{
  "n_layer": 21,
  "d_model": 224,
  "n_head": 4,
  "n_kv_head": 4,
  "head_dim": 64,
  "d_mlp": 896,
  "vocab_size": 2048,
  "activation": "gelu",
  "norm": "rmsnorm",
  "norm_place": "pre",
  "norm_eps": 1e-05,
  "positions": "rope",
  "rope_base": 1000000.0,
  "rope_fraction": 1.0,
  "qk_norm": false,
  "attn_scale": 0.125,
  "bias": "none",
  "tie_embeddings": false,
  "parallel_block": false,
  "init": "orth",
  "init_std_qkv": 0.0334,
  "init_std_o": 0.0,
  "init_std_up": 0.0334,
  "init_std_down": 0.0,
  "optimizer": "muon_variant",
  "lr": 0.00635,
  "beta1": 0.9,
  "weight_decay": 0.017,
  "lr_head": 0.009,
  "grad_clip": 2.0,
  "warmup_steps": 200,
  "schedule": "wsd",
  "decay_fraction": 0.553,
  "decay_shape": "linear",
  "final_lr_fraction": 0.05,
  "batch_tokens": [32768, 65536],
  "seq_len": 1024,
  "doc_mask": true,
  "train_tokens": 471500000,
  "steps": 10145,
  "dataset": "wikipedia_en"
}
Each number is 200 + 20 x the weight over its row's rms, rounded and kept within 0 to 999. Layers, rows and columns count from 0. The size before them is the row's rms in percent of the matrix's.

# up: layer 6 MLP up, 896x224, rms 0.015, rows 700-706, columns 0-223
# down: layer 6 MLP down (transposed), 896x224, rms 0.00337, rows 700-706, columns 0-223
up700,219,227,217,171,195,199,227,179,150,243,193,213,211,220,190,207,214,154,193,200,191,189,225,201,205,203,187,215,206,159,196,187,226,203,181,238,208,183,173,187,210,186,177,188,201,222,200,200,192,207,227,196,214,210,211,222,162,208,218,199,190,172,179,187,197,250,208,211,229,207,194,163,249,201,168,192,219,197,200,224,178,230,214,206,219,211,235,180,185,200,179,203,222,208,225,209,209,202,183,211,182,204,216,218,155,188,240,193,191,219,227,201,203,173,221,185,195,206,198,180,197,179,161,216,185,179,189,218,185,173,172,217,213,212,165,176,207,165,208,194,186,176,189,194,217,207,203,221,244,194,227,175,156,212,211,238,205,183,181,195,206,210,210,207,199,200,193,216,206,225,187,206,188,247,186,185,224,211,216,217,179,200,208,199,174,204,192,199,210,198,210,199,190,241,203,183,191,199,185,184,205,202,168,198,197,206,223,184,218,200,165,210,234,143,237,195,212,204,154,206,153,198,215,192,197
down700,225,199,224,184,155,187,213,213,187,157,191,190,207,212,212,191,237,217,225,201,232,220,165,212,234,167,225,150,223,216,191,208,195,170,241,184,200,219,203,200,180,236,194,199,194,197,203,203,192,175,171,194,215,196,238,171,192,165,200,211,185,205,200,217,182,161,181,169,226,214,158,172,199,209,203,203,184,201,207,202,259,180,197,203,186,198,192,217,212,183,228,216,219,205,178,239,199,213,229,220,194,200,178,179,222,166,216,244,204,191,200,200,179,199,181,197,217,207,200,200,198,157,200,191,205,208,189,197,189,178,182,182,216,187,198,198,200,199,208,228,181,206,192,182,220,214,218,194,187,231,198,177,210,206,189,208,164,212,184,177,195,193,237,212,190,192,203,179,199,182,216,260,245,230,180,178,188,214,205,194,185,175,218,210,183,164,177,176,209,227,190,213,182,212,170,220,206,205,208,182,229,199,238,223,210,202,217,203,168,173,184,177,206,180,212,220,196,228,181,200,195,176,235,199,214
up701,021,180,230,207,199,208,158,204,177,213,165,224,168,181,202,135,188,184,216,216,160,160,214,164,202,231,236,223,247,198,190,198,167,169,199,182,173,203,214,187,197,187,212,203,204,205,212,172,225,215,190,209,220,185,213,198,191,202,239,202,179,167,215,197,197,199,212,179,191,228,205,173,224,212,204,218,222,202,210,168,187,236,190,185,223,232,235,209,171,191,181,197,223,218,219,206,214,200,206,195,201,198,197,207,221,213,202,194,183,207,189,204,192,196,211,208,194,214,229,201,186,195,206,210,201,202,186,222,204,222,220,200,199,195,216,166,180,185,216,237,185,178,142,206,217,181,201,178,216,171,202,225,199,186,243,195,189,204,193,213,205,225,217,193,241,176,198,174,199,190,204,192,197,190,168,211,163,254,170,182,178,172,193,227,220,179,202,196,190,219,186,161,198,215,212,204,205,186,183,205,181,203,209,183,213,172,174,196,193,216,191,188,188,242,197,205,196,192,198,193,233,176,217,160,152
down701,013,188,189,182,214,209,213,217,189,195,161,203,209,153,183,206,199,210,159,196,205,187,246,197,217,218,173,201,206,196,219,180,207,191,195,217,192,204,199,208,164,226,190,203,209,200,159,198,184,204,236,174,207,171,163,172,205,182,192,236,240,175,191,197,212,197,212,213,225,185,173,214,218,215,204,258,269,184,202,226,199,189,159,213,191,191,211,220,206,179,190,198,217,178,216,175,207,200,191,224,169,218,169,185,180,171,169,229,196,219,197,181,178,229,210,206,186,197,247,218,200,174,211,227,191,220,201,218,211,185,218,211,215,194,181,183,158,212,175,200,166,193,182,151,219,192,212,198,189,201,184,163,210,165,192,194,224,205,218,192,234,225,203,198,178,178,199,178,203,175,218,208,166,174,202,180,187,199,206,179,205,211,222,193,208,183,208,241,201,193,174,234,209,188,200,216,219,178,213,218,208,206,214,174,230,183,186,214,222,212,177,206,225,196,195,223,175,187,201,207,180,191,187,203,231
up702,035,218,194,168,175,218,193,205,205,227,227,163,211,203,225,154,206,224,240,190,211,247,204,194,223,223,162,177,211,176,221,208,220,182,236,210,200,168,215,230,254,187,174,197,225,193,207,191,225,182,190,207,195,199,176,208,200,202,229,185,184,196,159,182,234,236,196,161,184,194,187,203,214,177,193,199,193,233,196,196,205,193,215,217,196,189,204,208,208,176,229,220,159,175,174,210,208,201,198,179,149,207,211,180,179,193,202,224,199,229,177,209,206,203,200,204,232,202,191,199,211,173,181,174,203,213,204,172,181,209,180,211,209,238,181,195,199,239,193,198,216,188,213,195,189,172,223,207,191,197,216,175,213,149,185,164,183,222,195,178,196,219,198,202,199,196,205,197,201,191,239,207,170,205,219,179,199,179,222,210,193,212,201,213,215,220,179,233,222,186,178,215,187,184,188,181,219,208,206,192,205,225,243,167,217,223,194,206,200,185,201,198,236,169,181,216,212,144,161,196,193,200,190,209,215
down702,024,192,171,185,215,213,217,217,219,207,226,212,196,201,228,162,207,200,179,173,166,208,202,201,172,226,180,225,194,187,201,207,210,220,233,166,189,214,197,207,226,179,186,205,188,212,188,210,224,229,185,204,190,184,189,152,209,196,172,207,166,230,229,216,192,183,229,183,198,217,192,223,207,241,191,203,200,181,218,154,174,202,220,201,216,220,193,179,188,217,255,203,175,220,191,221,193,196,169,212,224,190,224,191,185,218,202,158,229,180,209,199,201,165,168,151,170,231,174,174,180,192,236,183,218,169,205,164,191,219,194,178,251,213,203,215,205,195,197,223,210,226,213,209,174,175,171,206,218,203,226,199,198,221,259,204,222,206,193,226,176,196,205,199,197,179,237,194,200,212,209,196,227,173,214,248,235,159,195,220,215,204,203,221,202,201,223,198,222,205,207,189,235,197,215,204,196,199,200,195,214,217,225,221,190,224,205,215,209,183,211,209,199,200,206,169,207,214,198,213,188,211,208,187,201
up703,021,199,192,189,201,197,235,165,213,193,191,182,186,209,176,186,172,185,215,209,211,164,224,212,180,215,192,181,201,190,158,224,214,200,185,240,221,208,161,206,180,190,147,196,184,189,193,209,231,205,200,196,168,184,174,174,253,216,222,190,223,199,210,193,210,204,225,164,165,236,182,163,226,206,248,181,194,231,180,199,192,212,209,214,164,198,196,200,186,181,208,201,217,190,204,221,179,213,174,165,183,208,204,189,161,186,179,180,202,190,193,216,225,223,193,193,231,199,210,184,221,200,227,227,205,175,204,209,194,235,180,206,201,237,201,197,215,187,215,190,230,221,222,162,199,216,185,193,138,178,218,190,212,211,176,195,241,157,205,196,175,200,223,199,203,190,193,203,221,186,216,215,223,207,183,207,217,212,153,207,205,205,198,188,205,200,204,204,208,185,182,177,202,225,179,180,236,198,206,174,186,211,203,188,189,217,205,204,170,190,199,201,227,186,217,201,217,179,176,207,251,192,189,195,156
down703,017,183,169,165,177,227,218,166,201,183,211,212,208,180,215,222,197,210,183,202,200,234,208,175,201,180,215,214,191,195,235,210,180,243,209,187,205,184,206,192,238,179,171,198,211,163,188,194,245,193,199,198,222,192,170,175,201,189,214,170,205,214,225,207,207,191,226,200,207,209,209,210,218,187,174,213,221,212,177,182,229,215,225,133,195,246,192,188,212,177,211,214,224,208,214,215,226,198,168,181,218,201,168,205,190,203,181,173,213,173,241,185,219,177,179,205,180,165,181,228,182,214,253,200,200,209,166,167,194,197,204,161,223,175,209,196,199,208,181,236,222,232,239,208,199,203,183,204,188,212,205,205,210,244,200,209,182,201,190,228,187,191,200,172,208,182,250,216,181,220,198,185,192,179,201,214,211,225,169,218,215,189,205,205,171,194,170,226,213,200,181,182,157,191,209,201,186,171,198,189,193,201,214,178,209,197,231,197,214,175,193,192,188,201,200,172,196,215,227,232,190,195,217,195,218
up704,016,213,183,182,226,192,201,181,211,176,221,193,218,209,208,232,180,214,212,200,222,194,195,197,189,159,181,175,176,196,201,178,247,207,218,188,173,186,187,220,200,202,161,201,203,202,200,208,210,221,198,188,148,168,192,200,231,255,217,190,234,235,197,238,225,215,221,194,171,186,214,187,190,193,223,178,201,198,174,153,201,199,216,187,178,207,186,181,180,179,172,193,187,211,180,219,185,212,208,175,193,178,206,180,185,161,196,223,206,185,200,229,188,197,203,198,202,202,220,216,215,166,199,175,258,203,224,216,219,210,173,249,185,173,192,183,205,197,219,192,225,217,273,151,199,224,209,188,199,186,204,236,196,196,206,182,222,224,209,211,184,240,208,194,199,187,184,239,184,194,168,177,196,190,177,187,194,187,199,183,194,227,175,191,205,202,189,217,199,173,205,153,183,207,210,186,222,216,223,188,202,181,228,216,212,181,237,208,208,197,212,211,224,217,194,207,211,191,210,220,184,209,192,205,198
down704,011,175,180,185,206,220,240,174,203,201,195,222,215,201,175,218,204,206,197,228,227,232,208,198,186,193,228,243,172,207,229,189,198,201,178,187,219,227,215,205,210,211,198,211,221,164,204,193,231,214,184,172,178,224,206,203,220,157,180,198,175,189,173,192,195,179,185,223,202,155,201,193,195,214,189,196,222,212,205,190,199,216,234,144,185,213,207,225,148,214,216,189,205,225,208,201,207,187,155,195,172,207,208,204,161,204,176,211,215,174,226,225,204,180,201,182,191,179,164,181,182,217,225,226,181,194,191,170,188,188,195,202,190,175,225,195,226,220,225,188,232,232,225,227,218,197,168,177,177,209,216,171,206,219,202,191,168,206,206,192,174,190,159,213,173,211,192,234,229,215,150,204,177,153,234,228,201,228,193,213,208,213,228,192,172,197,179,209,194,210,228,193,182,213,200,196,181,163,199,204,188,174,210,227,217,203,215,194,222,194,180,213,202,206,198,200,214,216,196,230,212,196,216,221,203
up705,017,222,207,224,236,188,206,209,202,229,224,182,213,194,228,217,202,199,139,239,224,232,188,192,199,218,198,180,203,176,166,220,179,212,229,170,199,193,197,216,192,193,225,213,206,222,202,182,178,215,203,181,204,185,197,238,194,227,188,199,230,216,198,223,211,221,220,209,249,178,214,218,179,213,196,205,203,195,181,199,212,195,211,161,204,209,165,207,227,194,165,211,204,201,199,145,224,211,208,184,195,159,170,239,247,189,235,194,200,214,207,173,176,191,207,170,195,171,172,229,190,167,214,214,207,192,209,209,169,183,201,202,207,167,205,203,224,207,185,204,206,207,247,172,201,187,215,181,239,206,179,199,173,198,215,224,180,210,214,210,190,175,171,205,186,204,182,195,187,224,200,203,192,182,214,241,211,194,193,206,187,219,184,169,225,220,220,188,205,180,201,230,221,167,211,160,198,178,183,230,215,180,186,219,181,216,218,231,216,201,228,185,202,187,162,189,231,208,199,187,175,195,195,200,218
down705,011,187,193,220,229,197,195,186,195,199,178,215,208,227,200,191,186,192,204,193,200,179,211,226,222,234,205,192,184,202,205,182,202,155,203,235,197,204,224,206,171,172,220,189,217,193,204,183,208,223,229,176,214,218,216,241,209,187,195,192,164,182,197,178,219,198,173,199,173,202,192,178,213,192,193,184,179,155,212,209,187,220,194,213,195,198,175,183,186,181,222,226,201,206,206,209,175,205,209,194,182,220,195,184,215,239,215,204,213,218,182,232,180,197,186,181,233,223,187,172,215,170,184,205,194,222,216,211,213,229,190,211,194,183,173,230,251,223,233,158,192,206,206,216,230,203,217,200,197,212,223,231,171,153,241,192,182,197,166,195,220,200,204,206,173,203,186,201,205,182,200,218,239,207,232,235,189,197,224,179,220,212,173,232,180,204,178,164,209,200,234,192,227,194,174,181,205,210,186,167,184,191,234,206,172,178,156,173,197,224,194,208,246,208,209,202,240,173,192,175,192,171,191,222,182
up706,185,208,231,218,183,206,184,204,210,186,180,180,204,147,216,197,206,194,169,192,169,170,195,200,234,218,207,197,212,194,175,166,227,194,138,180,165,202,208,203,157,214,204,202,204,171,198,196,170,231,201,200,192,234,240,182,163,245,213,221,183,204,209,187,248,185,201,209,175,179,200,181,247,188,218,247,198,175,215,162,217,194,208,185,210,203,189,194,191,180,191,213,234,221,197,195,186,237,197,211,195,214,192,210,219,200,193,173,208,239,202,209,199,222,217,187,192,252,206,202,189,216,181,166,208,194,215,179,206,200,165,207,213,192,218,165,194,195,200,208,195,201,194,208,246,207,212,189,205,198,186,195,204,176,208,204,214,181,193,188,205,237,191,203,153,215,215,195,200,181,172,227,154,200,175,233,215,189,233,234,201,191,200,196,175,195,195,199,169,192,195,177,193,176,212,208,225,213,180,212,206,167,214,223,199,194,223,213,215,201,216,199,206,258,190,221,195,195,176,202,201,209,199,189,201
down706,202,201,240,185,169,184,217,212,142,181,177,148,189,228,186,196,149,207,199,220,182,216,190,194,224,168,223,218,183,222,200,206,193,205,213,201,224,222,202,198,233,222,179,197,194,198,192,186,173,207,197,196,186,189,188,199,203,178,201,216,172,217,182,203,239,221,181,213,221,186,191,174,225,200,218,215,210,246,182,224,190,229,215,188,199,168,178,210,157,186,246,203,210,208,208,165,170,195,184,178,222,198,226,179,183,202,215,228,207,193,174,220,224,209,222,200,175,140,203,199,230,215,198,227,192,202,181,212,220,167,208,198,205,185,214,238,175,202,185,179,219,195,202,212,204,176,186,195,186,184,208,187,206,181,179,218,198,214,192,225,210,208,199,207,232,172,175,205,195,190,191,205,177,224,257,165,188,190,177,187,211,186,210,176,192,185,208,235,207,198,198,164,222,203,189,188,211,212,190,207,229,188,230,192,218,206,199,159,185,226,202,179,205,207,235,242,208,173,198,212,215,215,189,222,200